config.toml
n_layer = 10
d_model = 224
n_head = 4
n_kv_head = 4
head_dim = 64
d_mlp = 896
vocab_size = 32000
activation = "gelu"
norm = "layernorm"
norm_place = "post"
norm_eps = 1e-05
positions = "learned"
qk_norm = false
attn_scale = 0.125
bias = "all"
tie_embeddings = true
parallel_block = false
init = "normal"
init_std_qkv = 0.0334
init_std_o = 0.0
init_std_up = 0.0334
init_std_down = 0.0
optimizer = "muon_variant"
lr = 0.000317
lr_mult_down = 0.7
beta1 = 0.93
lr_head = 0.00826
grad_clip = 2.0
warmup_steps = 200
schedule = "wsd"
decay_fraction = 0.901
decay_shape = "linear"
final_lr_fraction = 0.1
batch_tokens = 16384
seq_len = 512
doc_mask = false
train_tokens = 206700000
steps = 12616
dataset = "wikipedia_en"
Each number is 128 + 32 x the weight over its row's rms, rounded and kept within 0 to 255. Layers, rows and columns count from 0. The size above them is the row's rms in percent of the matrix's.

# layer 6 attention key, 256x224, rms 0.0479, rows 95-125, columns 112-223
size [101  91  96  97  89  89  95  97  88  97 100  87  91  94  90  85  89 104  94 102  97  99 106  91  95  92 101  94  89  92 100]
[[178 138 123 124  98  94 130 146  95 108 112 151 146 150 186 133  81  95 164 182 103 125 150 165 106 135 152 169 162 146 144 166 133 140 108 159 116 118 116 115 135 106 116 139 118 130 107 132 144  95 132  94 159  63 147  97 113 147  94 116 138 113 115  66  99 167 144  89 181  80 131 108 115 109 126 102 147  76 144 119 133 152 118 110 159 154 145 103  83  56 123  89 118 217 113 122  65  93 113  52 102 129 120 137 157 188 124 141 140 137 117  95]
 [161 147 118 157  53 109 128 116 133 134 108  98 146 137  81 210 118 110 162 155 112 115 135 180 126 149 163  98  91 140  90 108 115 111 136 131 155  65 188 128 152 152 142 106 154 124 144  53 154 128 144  85 150 197  94 129 110 131  83  98 125  75 133  82 101 122 123 149 130 109  96  96 118 161  79  99 174 163 131  98  98 100 145 168 115 152 113 116  99  90 145 124 158  96 151 152 101 136 163 106 155 129  96 111 135 127 117 201 150 150  83 104]
 [154 140 124 137  84 183 102 121 136 192  79 134 194 165 143 136 133 107 154  97 119 115 123 183  87 120 111 117  81 128  97 142 131  99 112  73 169 143 145 149 121  99 159 132  78 157  95 144 171 155 147 113 121 176 184 159 114 188 163 128 117 167  94 138 147 125 200 138 104 110  62 169 131 150 114 114  98  99 142 217 126 127 184 128 128 111  87 123 106 181 135 118 159 130 113 113 148  59 135 118  99 110 113 154 155 157  63 167  97 132 178  72]
 [159  59 141 140 197  36 173 112 129 175 132 106 166  32 123 147 171 165 125 100 101 154  70  77 148 155  98 133 126 127 149 181 151 112 108  99 145 116 127 157 153  98 159 149 118 131  55  98 176 140  56 147 148 103  76 145 106 131 152 129 102 125 167 172 153 185 103 109 125 157 142 152 117 146 139 158  44 109 150 136 114 156 100 135 122 133  95  86 113  86 132  89  94  79 117  95 119 126 132 156 141  76 171 118 149 131  88 167 135 175  66 113]
 [156 118 131 170  38 117 163 103  99 140 176 157  79 150 169 128 135  73 100 104 130 119 177 178 126 133 172 159 134 115 133 106 141 136 129 122 157 154 125  85 110 141 115 116 119 150  92 163 110 142 124  42  96 123 151  81 185 107 127  89 129  75 154 106 122 103  77  86  97  58 176 165 120 113 108 170 119 119  72  73 114 177 137  94 113 133 119  98 102 111 164 115  73 143 175 172 166 150 118 156 150  95 112 145  97 143 134  91 103 146 158  48]
 [111 179 149 183 206 140 155  91 171 158 120 125 131 179 165 153 120 101  91 100 103  96 120  95 162  80 108 115 115 146 112 165  89 120 137 140 114  88 105 150 130 112 157 114 108 134 161  72 174  83 107  82  83 142  65 145 173  91 133 119 180 122  97 115 160 173 140 150 133 214 141 162  85 151 120 150 153  97 117 218  89 131  83 114 163 166 127 135 134 153 140 129 102 126 125  66 146  86 125 157  96 115 117  94 123  80 152 110 118 141  75 144]
 [147 168 125 115 132 132 111  98 172  83 184 150 112 125 137 126 128 154 121  71  24 201 144 122 181 115 203 149  71 125 160 141 147 147 118 107 150 118  95 128 133 152 192 114 123 121 188 115 146 115 159 150 140 132 127 166  98 205 133  58 120 140  92 122 126 144 162 116  82 144 133 124 150 177 105  93 123 129 133 131 142 142 139 177 170  83 149  62 135 143 173 145 123  55 162 121 138 103  44 151 136 117 147  69 169 160 140 131 154 161 149 117]
 [119 110 164 143  82  87 119 131 121  77 140 142  63 168 122 182 127 160 104 110 109 144 109 125 133 106  92 147  83 182 160  96 125 139 149 161 116  61 111  69 133 159  78 121 136 110 137 127 100 127 125 175 108  74 165 145  87 177 117 135 142  46 170  80 158 128 126 132  86 129 151 166 122 178  91 127 127  71 164 132 100 107  97 116  94 135 169 140 139 156 174 152 117 151 144 149 104  97 172 164  94 158 126 190 109 158  73 104  76  74 117 157]
 [ 95 168 106 164 114 141 116 112 123 138 107 147 114 191 158 138 103 128 135 137  94 149 114 106  95 158 156 162 129 101 142  74 105  86  92 123 167 119 110 130  93 123 152 137 166 137 112  91  94 189 109  98 147 140 170 148 180  92  76 151 156 134  55 110 178  80 185 130 184  60 117 109 127 126 167 127 192 160 105 151 129  56 155 129 142 146 137 105 127  95 204  91 123 144 103 115 169 134 119 146 100 149 181 138 150 138 162  81 126  79  32 105]
 [125 150 173 139 139 112  89 141  57 140 225 172  58  85 138 132 125 126  93 151 151 192  83  93 130  90 179 166 141 149 205 109 104 128 130 120  78 143 107 118 184 102 119  64 161 132 130 172 111 160 149 169 119  96 100 162 107 115  79 155 174 149 103 152 157 150 148 174 152 123  99  79 123 198 128 125 227 121 180 166  89  87 155 135  84 135 148  83 109 120 102  96 132  81 107 136 153 122 138 135 163 145 170  98 116 123 150 138 105  89 111 133]
 [113  72 126 115 110 131 176 104 127 135 125 110  86 155  95  50 125 155  88  83 135  89 121 196 127 102 118 111 160 153  66 121 125  97 144 129 116 125 124 152 129 145 116 157 132 123 148 112 154 183 143 146 142 144 152 128 137 117 131  99 169 172 116 128  62  78 159  90 181  92 115 132 115 144 130 116 186 146 176 181  97 162 119  97 104 107 182 135 162 165  47 153 135 155 116 109 131 110 140 130 114 103 129 119 143 180  90  76  97 113 201 138]
 [152  73 112  43 127 170  81 114 107  93 137 149  93 150 168 142 185 138  82 157 155 187 148 112 134 150 157 121 102 161 139 158 125 137 101 155 120 112  96 136  81 123 103 152 125 100 143 121  94 107 137 142 138 131 122 125 150 114 147 173 168 170 113 174 137 136 160 111 116 134 125 107 115  84 125 160  87 124  65  65  87  76 157 137 122 139 113 146 103 154 161 151 106 165  93 123 143 139 144  96 121 109 178 172 121 129  89  73 146 104 155 138]
 [100  90 151 101 180 169 123 145 140 130  96  99 147 175 209 102 188 174 110 158 103 140 124 150 141 115  65 110 104  85 119 124 147 167  74 155  98 134 107 105  88 146  87 117 128  93 153 104 154 114  66 112  92 115 153 144 149 187 116 111 102 138 118 131  91 170 127 161  89 123 153 134 149 129 173  66 153  62  80 103  95  68  99 141 167 169 114 181 137 115 203 117 123 152 163 158 177 160 136 159 116 118 148 107  85 168  98  84 150  95 161  77]
 [140 126 104 110 135 129 171 135 159  88  68 192 120 173 190 118 122  44  58 100 110 172 126  97 163 134  94 147  51 124 127 109  82  88 113 178 114 169  97 122 132 170 166 155  56 103  61  94 147 153 164 134 178 138 103 141 140 138 114  92 131 148 166 179 111 146 116  72  77 114 106 133 166 103  76 177 158 146 141 117 194 126 159 184 116 118 122  97 148 159 123 107 154 170 158 133 170 101 140 123 123 118 116 132 136 100  78 102 127  74 122 130]
 [ 84 180  79  76 101 143  91 160 121  90 148  89 141 100 206 171 147 168 120 101 120  95 177 173 140 133 120 129 114 107 108 121 109 135 151 154 116 119  92  76 171 110  66 191 150  87  90 171 111 121  94 208 132 130 152 132  95  88 143  89 148 143 161 111  93 157  67 106 104 133 124 144 131 126 130 139  78 122 166 131  83 151 110 180 117  93 118 126 152 151 180 186 208  91 112 111 155 146 154 116 189 131 135 154 101 118 115  75 117  99 182 128]
 [158  97  96 109  99 118  95 104 212 131 212 124 122 153 209 136 136 173 110 110  87 114 120  92 105 139 134 132 112  97  77 114 122 175  77 116 151 126 101 111 101 163 162 152 150 156 122 111 119 136 167 126 135  96  77 107 131 108 157 131 183 144 141 162 177 110  99  96 150 168 111 184 132 137 121 147  92 150 113 120 132 155 166 146  99 132 152  94 115 140 128 114 140 117 121 190 164 124  55 160 115  91 150 164 137 139 145 152 180 149 129 134]
 [128 112  64 134 132 152 152 113 101 186 118  84  79 105 142 153 132 109 137 113 109  95 134 146 150 133 131 132 123 147  93 132 147 116 110 218 159 100 109 167 124  69 123  69 115 111 156  82  73  75 188 138  85 103 113 133 168 170 128 111 124  78 124 110 124 148 143 139  98 104 111 146 159 138 134 148 158 129  83 143 126  86 140 119 102 183 140 158 116  67 116 131  82 176 133 149 133 131 141 157 145 177 129 119  91 117  76 157 131 137 165 135]
 [109 197 112 132 122 132  90 144 122 126 120  99 113 137 167 117  82 175 127 130 123 167 163 155 180  93  61 113 104 157 134 159 110  96 115 136 163  86 145  84 133 116  97 108  94 110 143 139 160 118 169 123  72 202 103 191 121 138 105 137 148 117 159 137  41 152  99 127 188 124 115 127 122  74 160 137  94  73 131 152  56 121 137 120  76 143  58 116 127 112 175 118 105 171 135 128 108 149  97 126 143  80  89 136 110  96 122  92 147 156 139 173]
 [159 170 130 126 146  89  89 112 176 120  82 113 122 142 210 125 120 180  84 117 103 101 112 155  93  65 119  97 120 109 138 133  50 152 140 173 141 217  68 185  88 167  88 132 173 189 114 138 130  86 121 135 108  92 129 151  76 163 132 125 138 156 117 103  87 196 163 147 106  82 157 149 133 168 133 140 164 129 144 135 161 117 106 176 149  77  97  72 152 127 157 134 142 141 100 109 137 115  99 108  87 116 176  88 112 103 128 184 136 143 141 156]
 [164 141 144 172 131 108 156 111 183 110 136 122 128 203 240 161 150 137 126 121 143 166 113  91 102 107 101 100 120 137 122 107  62 168 149 164 123 116 151 173 107 166 132 122 159 154 173 100 138 150 130 133  89 143 120 167 149 137 102  98 150 139 108 173  70  98 140 129 151  70 137 188 126  97 135 126 114 112   0 116  86 117  47 125 142 167 146 105 123 124 180 127 166  84 100  77 221  78 146 124 128 117 178 132 121  93 117 113 119 122 138 136]
 [ 92 118 110 146 132 128  87 100 134 119 145 117 167 132  98 115 109 102 164 157 138 151  70 125 156 104  97 130 125 102 167 102 146 149 129 155 114 134 114 102  72 111 132 148 121 119 115 179  86 118 105 105  76 139 135 150  95 128 151 140  92 124 131  88 127 208 193  95 129  99 136 100  98 147  79 212 113  86 183 140 157 211 188 219 146 107 134 149 105 164 177 133 152 162 136 144 112 142 151 148 104 150 101 170 142 140  91 164 153 136 101  80]
 [129 155  77 105  99 144 140  91  87 135 188  90 147 158 101 155 131 163 146 121 108 133  98 138 129  89 204 118 108 144 134 101 127 216  46 169 148 136 100  98  85 157  89 118 172  91 154 129  86 134 178 155  88 132 129  72  88  97 146 130 142 113 129  98 108 130 184 164 141 114 107 115 162  91 106 115 144 123  98  85 127 139 139 111 149  95 141 136 123 146  64 176 107 144 114 111 126 101 171 163 169 130 148 134 101 135 154 100 183  97 175 133]
 [157 161 150 167 109 107 134 121 141 112 136 209  80 171 145 197 134  90  85 153 114 118 114 152 155  79 138 117 166 137  89 101 139 151 128  95 116 161 163 153 129 113 113 137  88 147 126 107 107 122  81 106 123 147 152 121 144 115  92 108 162  93 119 130 106 114 101  31 120  53 135 166 147 192 166 112 185 127 100 101 171 124 124 158  86 127 124 154 121 108 147 109 175 110 139 150  68 203 195 152 132  99  77 118 100 122 124 185 100 177 182 119]
 [ 42  82 132 103  93 163  64 158 114 128 161 177 159 181 179 142 130 174 137  99 103 134 155 113 122 129  89 165 183 100  96 119  74 137 111 125 136 130 100 140 177  88 179 109 124 115 149 131 161  82 161 133 163 129 111 125 159  80 133 200 139 120 147 127 125 107  69 104 137 108 199 136 141 145 137 155 122 154 149 122 124  75  68  90 158 155  96 183 181  96  92 134 149 186  43 169 139 168  89 136  56  96 167 117 106 104 155  84 173  78 113 130]
 [172 146 175  87 137 156 137  84 170  77  97 130  75 209  71 158 170 156 147 166 137 156 135  80 151 155 127 144 172 114 121  94 107 175  87 120 130 103 128 109 157 126 103 133 140 159 148 134  86 115 100  84 101 110 129 116 105 142 135 145 118 114 169 104 137 124  51 166 133 107 140 168  73 105 146 131 126 116 112 112 150 146 141  83 147  99 115 131 100  83  50 102 145  99 156 108 122 143 179 180 153  97 108  82 111 195 119  81  83  95 152 142]
 [135 165 135  96 151 142 119 100 125  56 217 111 120 182 162  93 137 121 115 119  80 128 151 112 188 140 130 210 133 136 151 135  90 147 132 151 156  96  39 100 150 148 124  65 116 108 146 112 132 134 164  90  87  97 105 163 149 124 107 123 171 119 178 104 112  89  79 136 179 100 133 172 142 140 119 104 140  52  77 120 127 118 129 116 113 154 127 126 118  96 228 160 132 187 119 172 156 105 160  80 112 162 183 140 100 103 171  51 116 158 154 140]
 [121 121 144 119 109 122  71 136 101 125 100 113 110 133  96 192 173 134 159  69  99 116 150 135 155 147 152 101  76 180 140 136 175 148 150 115 104  72 108 149 147 113 181 129 121  76 124 109 101 145 136 146 126 139 113 131  98 143 130  76  95 102 127 160 156  76 134 109 177 125 127 139 124 123 129 107 171 162 117 136 162 131 151  98 158  92 112 119 155 168 151 117 129 165 176 150 151 118 185  97 154 176 113 142 137 114 125  94 133 122 191  73]
 [105 133 127  96 131  90  91  93 102 112 194 202 116  92 196 184 123 139 108 136 134 162 113 119 101 150  78 140 147  78 129 140  86 142 128 190 114 110 105 122 123 167 110 195 111 106 115  99  91 127 229 153 141 149  91 140 160 108 112 167  87 159 106  98  81 101 136 152 165 140 120 143 146 130 153 131 107 114 106 103  69  97 130 133 125 150  87 147 158 151 207 119 150 122 189 150 163 137  99 106 117 147  91 166 174 144  88  93 171 123 124 121]
 [123 112  72 106 142 142  99 124 155  47 116 145 181 113  60 142 100 136  74 115  52 128 128  94 105  47  74 127 107 100 162 124  81 161  58 112 166 103 122 121 170 124 151 125 124 107 153 118 112  91 109 121 107 139 135 108 149 149 116 184 160 196 194 182 120 175 131 125 147 118 152 177 126 140 155 117  96 179  88 124 159 105 165 120  34 158  75 153 132 172 125 114 122  60 131 153 165 163 135 106 118  92 124 128 145 167 108  82  80 114 131 122]
 [ 90 136 157 174  82 123 115 164 181 121  82 169 137 107  99 126 141  88  94 141 115 179 169 129 174  87 104 104  89 103 175 143 129 208 128 100 154  97 165  71 120 132 134 105 159 123 159 202 159 124 124 143 149 133 111 106 157 191 137 168 152 168 104 113 134 150 119 107 172 143 135 136  88 146  77 167 165 115 115 114 129 105 135 136  77 122 159 155  93 121 119 139 101 144 139 148  92  50 163 141 145 150 107  97 149  63 114  91  76 132 113 161]
 [189 173 138 164 144 158 135 119 110  55 211 119 122 142 155 120 111 123  92  66 142 158 128 117 127  87  55 129  59 172 121 115 120  63 133 159 131 179 126 136 149 144 198 138 137 118 122 110 164 132 167 151 123  82 147 102 102 130  76 117 108 118  98  90 130 172 146 137 174 151 158 104 171  73 112  68  94 155 171 109 145 141 115 161 191 122 121  86  82 144 166  98  86 166 114  95 129 101  69  89 104 113  95 180 159 167  92 176 147 160 104  89]]
# layer 6 attention query, 256x224, rms 0.0481, rows 96-126, columns 112-223
size [100 104  82  91 101  91  99  80  92 102  96  97 102  86  98  88  99  90 107  99  92 103  91  85 101  95  99  90  95 107  89]
[[137 201 124 162 150 129 128 118 114 135 103 111 164 164 250 161 110 172 103 155 147 131  60 105 104 186  90 120 120  77 142 146 120 120 148 174 125 120 112  63 117 103 140 184  57 170  96 142 135 134 137 149 124 147 127 126  89 149  75 146 167 106 111 149 140 125  80 154 138 154 117  81 129 129 114 134 142  92  67 220  91 111 120 143 175 178  58 131 147  67 182 125 128 153 148 170 133 111  70 129 168 135 116  87 149 101 107 100  76 125 104 201]
 [178 135 104 152 139 165 141 161 208 146  68 186 145 159 177  93 152 112 151 112  76 143 111 140  99 122 125 114 150 120 124 162 107 147 134 180  50 206  73 203  96 164 124 120  84 134 119 137 144 131 152 112 143 149 107 126 153 132  98 133 118 127 118 168 124 150 111 154 145 166 120 136 173  89  96 111 140 156 151 106 159  76 129 116  98  95 129 119 124 224 211  91 130 142 102 121 152  78 136 145 113 173  87 115  98 136 131 152 140 177 213  85]
 [141 145 125 132 128 124 141  88 173 134 141  29  96  72 224 145 126 132  95 152 115 121  61 161 138 121 158 112  97 100 101 113 129 114 139 116 149  90 149 104 149 184 169 146 131  87 117 118 205  60 134 145 171 131 131 150 146 115 130 173 102 190 146 159 102 106 107 138 109 145  85 158 159 205 100 196  80 111 118 126 142  98 157  89  92 112 155 129 144 183 112 133 104 124 126 156  83  95 112 106 114  84 134 122 153 167 129 139 123  58 117 132]
 [164  68 158  97 159 156 126 150 134 103 168  96 178 138 111  86 142 149 104 153 154 121 133 122 133 144 143 109 141 131 106  79 167 102 129 141 109 116 142 124  57 102 155 158 148 120  92 148 110 125  76 127 161  68 166  63 132 143 123 111  86 141 153 126 147 122 127 108  74  75  79  96 105  99 101 174  90 143 118 161 105 218 126  95  68 142 101 103 104 113 115 123 139  84 168 107 140 190 146 134 146 120  95 144  91 141 139 145  38 114 106 166]
 [150 151 118 150  89 122  91 168  97 143 106  95 141 146  92 122 174  78 132 135 136 138 158 145  67  88 133 127 180 100  97 146 110 109 130  94  86 141 108 157 100 145 146 125 160 167 133 102 162 136 135 141 161 182 127 173  90 126 138 101 146 151  70  99 136  63 117  88 148 117 162  96 154 165 175 123 195 162 144  70 138  69 102 145 146  87 205 162  82 154  27 147  79  99 162 138 130 121 133 158  46 121 153  80  99 100 168 146  94  91 145 128]
 [ 91 106 110 138 117 113  91  83 109 167 176 143 134  81 162 155  98 167 151 167 135 137 121 105 130  87 170 118 105 142 139  98 139 154 140  55 159 132 117 145  87  88 157 161 156 112  95 139 148 148 126 159 123  99 109  96 135 134 109 154  89 143 143 110 127 157 158 191 128 183 111  94 172 142 111 133 160 146  93 132 105  60 102 178  95 103 180 102 132 113 151 180 163 117 128 137  79 141 104 123 114 153 161 148 110  92 127 154 186  99 136 172]
 [102 105 120 142 118 100 123 112  79 128 169 136 134 162 155  77 130 145 112 137 155 111 172 178 103 119 106 177 161 172 127  97 125 103 119 100 133  68 124  97 201  92 111 156 121 113 125 145 131 102 118 191 187  89 141 138 120 104 119  91 132 203 158 118 107 152 159 130 112  85  32 145 150 170 150 136 115 176 126  56 161 163  86  79 167 138 112  98 144 104 204  69 106 137 133 113 116 112 116 166 142 112 108 131 117 195 132 120 111 163 112  80]
 [104 116 152 149 138 113 116 149 157  99 146 171 148 106  42 147 127 103 120 175 115 130 101  67 140  81 126 159 120 157 191  91 124 147 155  81 129 127 156 131 104 125 151 110 116 195 110 107 147 107 106 100  94 145 131 115 129 127  54 158  82  97 116 137 150  81  88 175  81  74 138 100 136 134 131  74 192 182 166 140 120  36 116 148  90 146 126 161 136 151 125 119 115  96 127 116 121 142 151 133  92 147  92 193 208 131 143 110 128 122  98 128]
 [149 138 129 158 124  95 165 118 106 126 158 116 147 123 105 155  94 114 126  97  92  54  68 148 215 155 142 104 142 147 160 113 123 151 131 109 146 172 112 100 152  33 158  80 126 123 105 113  98 120 123  81 146 121 135 151  65 102 119 176 157 185 147 125  66  96 136 121 110  99 111 127 181 109  99  94 189 138 182 223 131 165 113 165  67 144 128 108  88  83 101 130 155 139 124 112 120 112 145 153 101 159 133 138 147 128 178 143  92 117 155 107]
 [124  42  89 136 130  83 133 148 118 126 125 143  71 121  30 131 120 141 182 168 122 133 163  50  82  95 158 167 191 146 174 132 154 127 135 157  81 184 150 128 148 101  68 116 151 121 152 147 112 177 165 143  92 130 174 135 174 125 135 125 157 223 148 120 114 102 160 162 102 135 133 109 144 118 133 117 137 149 125  84 104  85 165 126 153 166 191 138  94 155 120  81  76 117 150 111 115 177 127  92 139 202  76 127  84  87 107 179 200  91 183 143]
 [118  90 119 110 103 161 163 101 141 129 115 150 139  42  52 168 165 124 105 118 146  54 177 164 133  55 106 116  98 117 203 144 101  97 141 122 119 135 113 109 133 142 152 141 170  83 127 135 164 160 165  95 127 115 148 130 200 123 133 119 163 138 113 129 184 150  84 119 182 181 154 130 115 119 102 110 175 105 151 125 131 103 109 110 148 120  97 155 138 134  31 167  95 144  96 132  73 142 116 150  71 159 100 110 138 136 132 116 176 134 129 176]
 [ 39 118 115 139 133 181 126 143 150 186 106 125 169 140  45 115 135 103 125  96 115  78 128 147 105  87 131  87 119 101 145  73  87 112 166 118 155 163 118 149 140 102  99  74 136 120 174  94 122 167 131 126  98 142 149 127 110 133  85  83 154 121 188 121 164 100 137 112  89 165 184 160 142 124 131 123 143 175 106 170 156 124 134 115 118 120 171 166 136 102  50  93 124  90 152 119 159  70 141 124 115 151  93  76 108 207 140 151 128 130 168 109]
 [146  94 195 128  71 100 137 123 187  91  80  94 156 150  72 173 166 150 108 142 151 133 124 118 151  86 164 141  88 157 125 106 132 146 207  96  89 116 163 131 161 107 134 103 118 104  88 119 123 132  86 174 121 197 174 115 181 107 128  39  92 122 100 132 144 146 182 114 174 113 101 156 112 160 149 150 151 110 132 111 191 148 183 174  85 117 101 103  82 179  82 174 131 150  93 160 176 115 159 145  78 159  99 173  93 112 141 124 129 119 140  89]
 [126  93 132  83 126 119 111 120 162 109 116 160 162  82 156 104 125 150 124 158 172 140 190 141 111 105 133 141  90 107 152 121 141  86 148 107 100 141  85 144  39 155 136 113  78 149  76 121 139 134 198 154 133 127 148 106 142  84 127  91 124 188 152 116 162  66 140 132 122 116  93 149  94 131 166 139  99 156 107  50 138 116 143  93 139 111 118 130 152 144 106 156 176 170 121  89 113 122 159 113 171 110 177 177 101 152 171 153 183 131 139 113]
 [154 138 119 173 123 112 204 137 155 136 141 141 148 157  45 143 122 108 107  86 160 143 130 108 111 114 167  99  39 141  82  94 149 120 126  93 114 169  94 134 154 180 168  96 123 103 162 166  91 151  90 163 121 139 186  93 172 107 155 139 131 131 120 103 162 159 166 225  83 219 101 116  79  90  87 151 121 125 111 134 206 125 122 136  93 126 147 131 162 182  84 177  77 100 127 136 132 164 124 151 138 114 129 127 146 194 102  75 121  96 137 128]
 [100 176 108  79 154 150 134 100  87 143 125 123 158 137 185  94  95 148 151 199 147 122 167 156 103 184 142 152 164 120 102 111  80 111 118 163 139 116 119 149  97 125 136 126 175 129 168  77 123 117  44 126 133 140 115 139 139 105  67 161 141 153 140  68 116 133 104  84 102 102 168 107 114 117 122 110 116 125 130 198  60 143 118 123 166 119 176 135 177  95 128  96 176 195  95 116 134 179  81 117  76 111 140 128 133 165 174 140 170 176 150 118]
 [ 98 119  99 154 153  91 134 158 129  95 129  96 117  97  86 113 118 141 100 113 113 150  93 120 103 143 103 172 134 107  82 150 109 145 172 124  71 102 169 184  97 134 151 104 129 162 126 124 125  97 193 119 124 165 146  95 123  91 133 106 171 178 124 170 117 163 129 124 190 173 112 166 145 104 162 195  48 136  70 122 115 189  92  76 119 120  89 119 121 138  51 119 116 157 199 127 193  89 117 137 150 134 187 123 123 124 145 103 114 112 145 161]
 [136 145 119 129 177 139 135 132  96 130 174 167 155 111 103 165  71 130 100 164 104 179  86 189 128  51 118 128 124 118 163  98 122 150 180 118  85 168  74 126 147 170 118 113  94 123 133 152  80 105 120 142  86 142 133 195  85  79 126 128 185 156  83 181 153  89 161 154 161  91 113 124 113  85  91 165 106 131 154 134 146 112 148 139 139 113 176 105 131 192   5 124 146 145 155 102 178  64 141 144 110 149 135 125 150  93 141 145 145  82 110  66]
 [124 150 138  98  71  93 102 128 165 158  97 143 130 145  52 109 120 115 125 166 162 103 178 119 107  88 153 129 148 160 132 120 135 159  85 116 112 139 103  82 133 167 165 103  96  90 156  53 165 137  80 176 140 185 129  87 118 145 102 108 163 191 146  80 185 105 161 182 171 181 141 112 111 130 104 132 165 124 142 115 106  92 137 104  67 143 156 169 136 166  88 125 121 131 148 179 163 113 165 145 111 155  73 144 127 120  95 147 195  76 147 125]
 [125 167 136 110 153 145 140  89 138  90 158 146  77 143 158 125 163  94 111 140 189 172 132 118  98  92  91  95  25 118 140 144 113 152 140 102 170 101  98 144 154 137 180 149 169 158 147 157 110 118 149 154 180 145 118  85 128 103 130 149 167 147 109 185 150 131 113 146 164 101 121  97 167 104 118 145  86 164  99  83 137 169 157 132 183  79  97 140 201 180 220 186 164 119 106 139 186 146  88  86  84 170 147 167 118 115 138  35 150 147  79 135]
 [112 164 165  86 133  98 128 142 121 124 110 120  65 131 115 145  97 109 204 197 155  97 194 134 159 113 139 129 138 121  86 109  54 126 162 174 107 110 135 144 114 156 113  94 116 116 131 145  71 121 139 157  87  86 111  95  91  96 158  89 202  79 130  94  91  94 124 110 121 181 148 119 164 141 152  93  93 130  67 110 138 118  80  70 163 136  74 139 179 106  24 118  92 135 105 136  95 169 140 115 166 125 109 118 105 149 131 162 107 149 136 157]
 [146 110 138 171 171  84 141 129 130 112 130 140 141 185 111 172 153 149 198 120 124 156 104 159 137 118  90  71  83 154 144 116 110 193  99 154 103 121 110  79 112 111 122  57 103 106  71 187  64  97 111 158 151 118 130 161  92 142  85 129 107 122 144 118  93  92 131  79  84  89 177 124 141 152 117 128 114 138 101  85 124 138 146 130  73 153 168 183 121 127 164  91 132 161 159 164  96 149 181  98 138 120 105 159 129 104  80 174  92  88 144 141]
 [122  72  64 107 147 190 147  66 180 131 182 132 150 154  85 106 189 104 177 135 194 129 102 148 129 182 139 116 166 151 128 134  80  93 122 128 138  83 158 176 137  88 120 104  89 122  72 104 154 125 148  97 114 107 171 173 152 154 130 111 133 129 124 183 105 147 150 120 105 130 143 118 100 167 126 147 130 129 219 101 157 138 167 141  75 119 185 165 130  97  47 138 116 132 108 146  88 162 154 139 131 142 111 150 133  95 130 156 131 152 124 160]
 [142 106 139 127  63  94 156 214 101  66 123 118 107 172 132 135  85 171 137 161  82 126 140 178 131 209 132 150 123 133 153 102 192 205  91 164 140 151 143  79 178 170  88 105 120  83 136 115  87  88  97 137 130 133 153 110  95 164 106 163  98  93 209 119 108  81 131 132 103 115 104  97 155 190 120  73 168 166 159 110 107 163 102 149  83 172 100 159 160 130  67 124 142  94 148 168  86 141 161 143 159  95  98  96 134 149 161 117 116 114 134 126]
 [137 127 126 199 130 115 144 167 117 162 196 131 140  71  32 119  72 108 146  85 165 100 169 155 129 136 153  87 116 151 137 107 105 177 145 103 111  71 133 133  87 133 114  96 168 149 171 121 132 120  82 107 168 143 127 145 112 123 134  86 131 205  83  85 156 121 167  88 186  76  86 170  73  63 149 120 190 171 117 113 106 140 142 157 112 109 135 112 120 136  86 135 110 149 167  86 174 114 137 171  86 144 137 133 107 151 131  87 125 102 159 184]
 [175 144  66 171 114 174 100 156 168  85 113 181  83 159 154 134 132 171 150 131 102 126 156 100  95  90  73 190 120 105 149 177  83  45  99 129 133 104 172  49 106 126 148 138 124 164  94 123 112 153 172  67 124 133 109  98 132 131 143 116 163 101 145 158 137 179 114 120 178 135 102 108 158  89 144 186 128 173  96 145 167 119 188  99 145 142 160 108 134 155 145  90 163 104  55  99 128 156  70 116  89 136 157 163  88 131  99 146 108 100 145 123]
 [118 134 134 164 156 169 146  77 134 116 135 106 118  55  43 131  96 118  70  85 143 107 149  95 123  70 145 140 143 170 114 118  97 148  96  52 148  81  72 170 129  75 162 169 127 121 121 112 159 110 131 146  93 117 101 173 166 103 129 112 169 159 143 139  96  94 158 136 163 100 147 121 143  89 126 132 182 111 108 125 132  89  81 125 145 170 112  79 128 145 112 149 113  81 123 110 122  79  94 178  76 106 181 124 190 111 109 117 149 133 185 137]
 [150 103 176 164  83 120 135 146 155 128 119 171 117  84 106 134 139 104 126  94 152 122  93 161 163 127 175 119 137 132 134 110 175 138 141  80  84 159 199 134 135  77 167  87 117 124  30 132 156 152  88 120 123  94 100 141 148  79 116  99 129 111 147 162 115  81 145 121 141 207 156 149 115 111 163 141 174 161 115  71 199 103 147 166 100 144 143 100 173 152  96 156 107 169 117 104  99 160 116 148 127 111  89 120 136  54 146 140 122 113 121  98]
 [167 142 109 170 131 125 138 150 174 107   4 158 132  80  73 113 110 109 160 100 125  94 125 129 182 179 178 135 165 125 152 107 138 148  69  93  92  96 139  52 131 196 101  89 149 118 125 142 130 129 111 107 129 132 173 123 118 111 126  93 138 212 117 167 100  99 137 120 187 132 118 153 160 183 126 106 162 150 128  89  90 132 141 142 143 166 197 160  89 190 164 152 139 116 107 118 145 138  96  87  86 181  77 113 129 127 104 152 114 175 127 144]
 [ 94 158 162 143 115  65 174 140 153 144 153 163 131 118 189  98 157 132 101 151 116 111  93  93 154 123  75 131 118 140 123 136  99 154 153 126  96 164 115 112  82 120 191 144  74 116 107  86 134  90  97  80 137  95 156 121 123  90 128 151 108  88  89 187 178 125 166 186 136 128 119 109 135 135 135 132  49 178  99 190 152 123 146  96 102 129 144  66 152 209 140 153 100 176 164 130 119  84  82 138  87  94 163 142 176  97 131  75  50 113 135 154]
 [162 118 143 118 141 139 147 140 173 138 139 119  98 136 255  88  97  83  78 138 151 130 156  71 154  89 118 172 106 117 140 114  87 169 130 126 109  89 108 177 149 141  89 168  94 146 102 121 156 152 129 113 103 129 122 131 173  97 145 179 126 132  98 144 124 148  62 176 104 139 116 115 112 178 101 147  88 144  87 151 110  83 122  93 123 114  73 123 162 105 195 143 130 146 159 105 113 134 130 108 102 115 124  91 123 107 113 119 216  98 173 154]]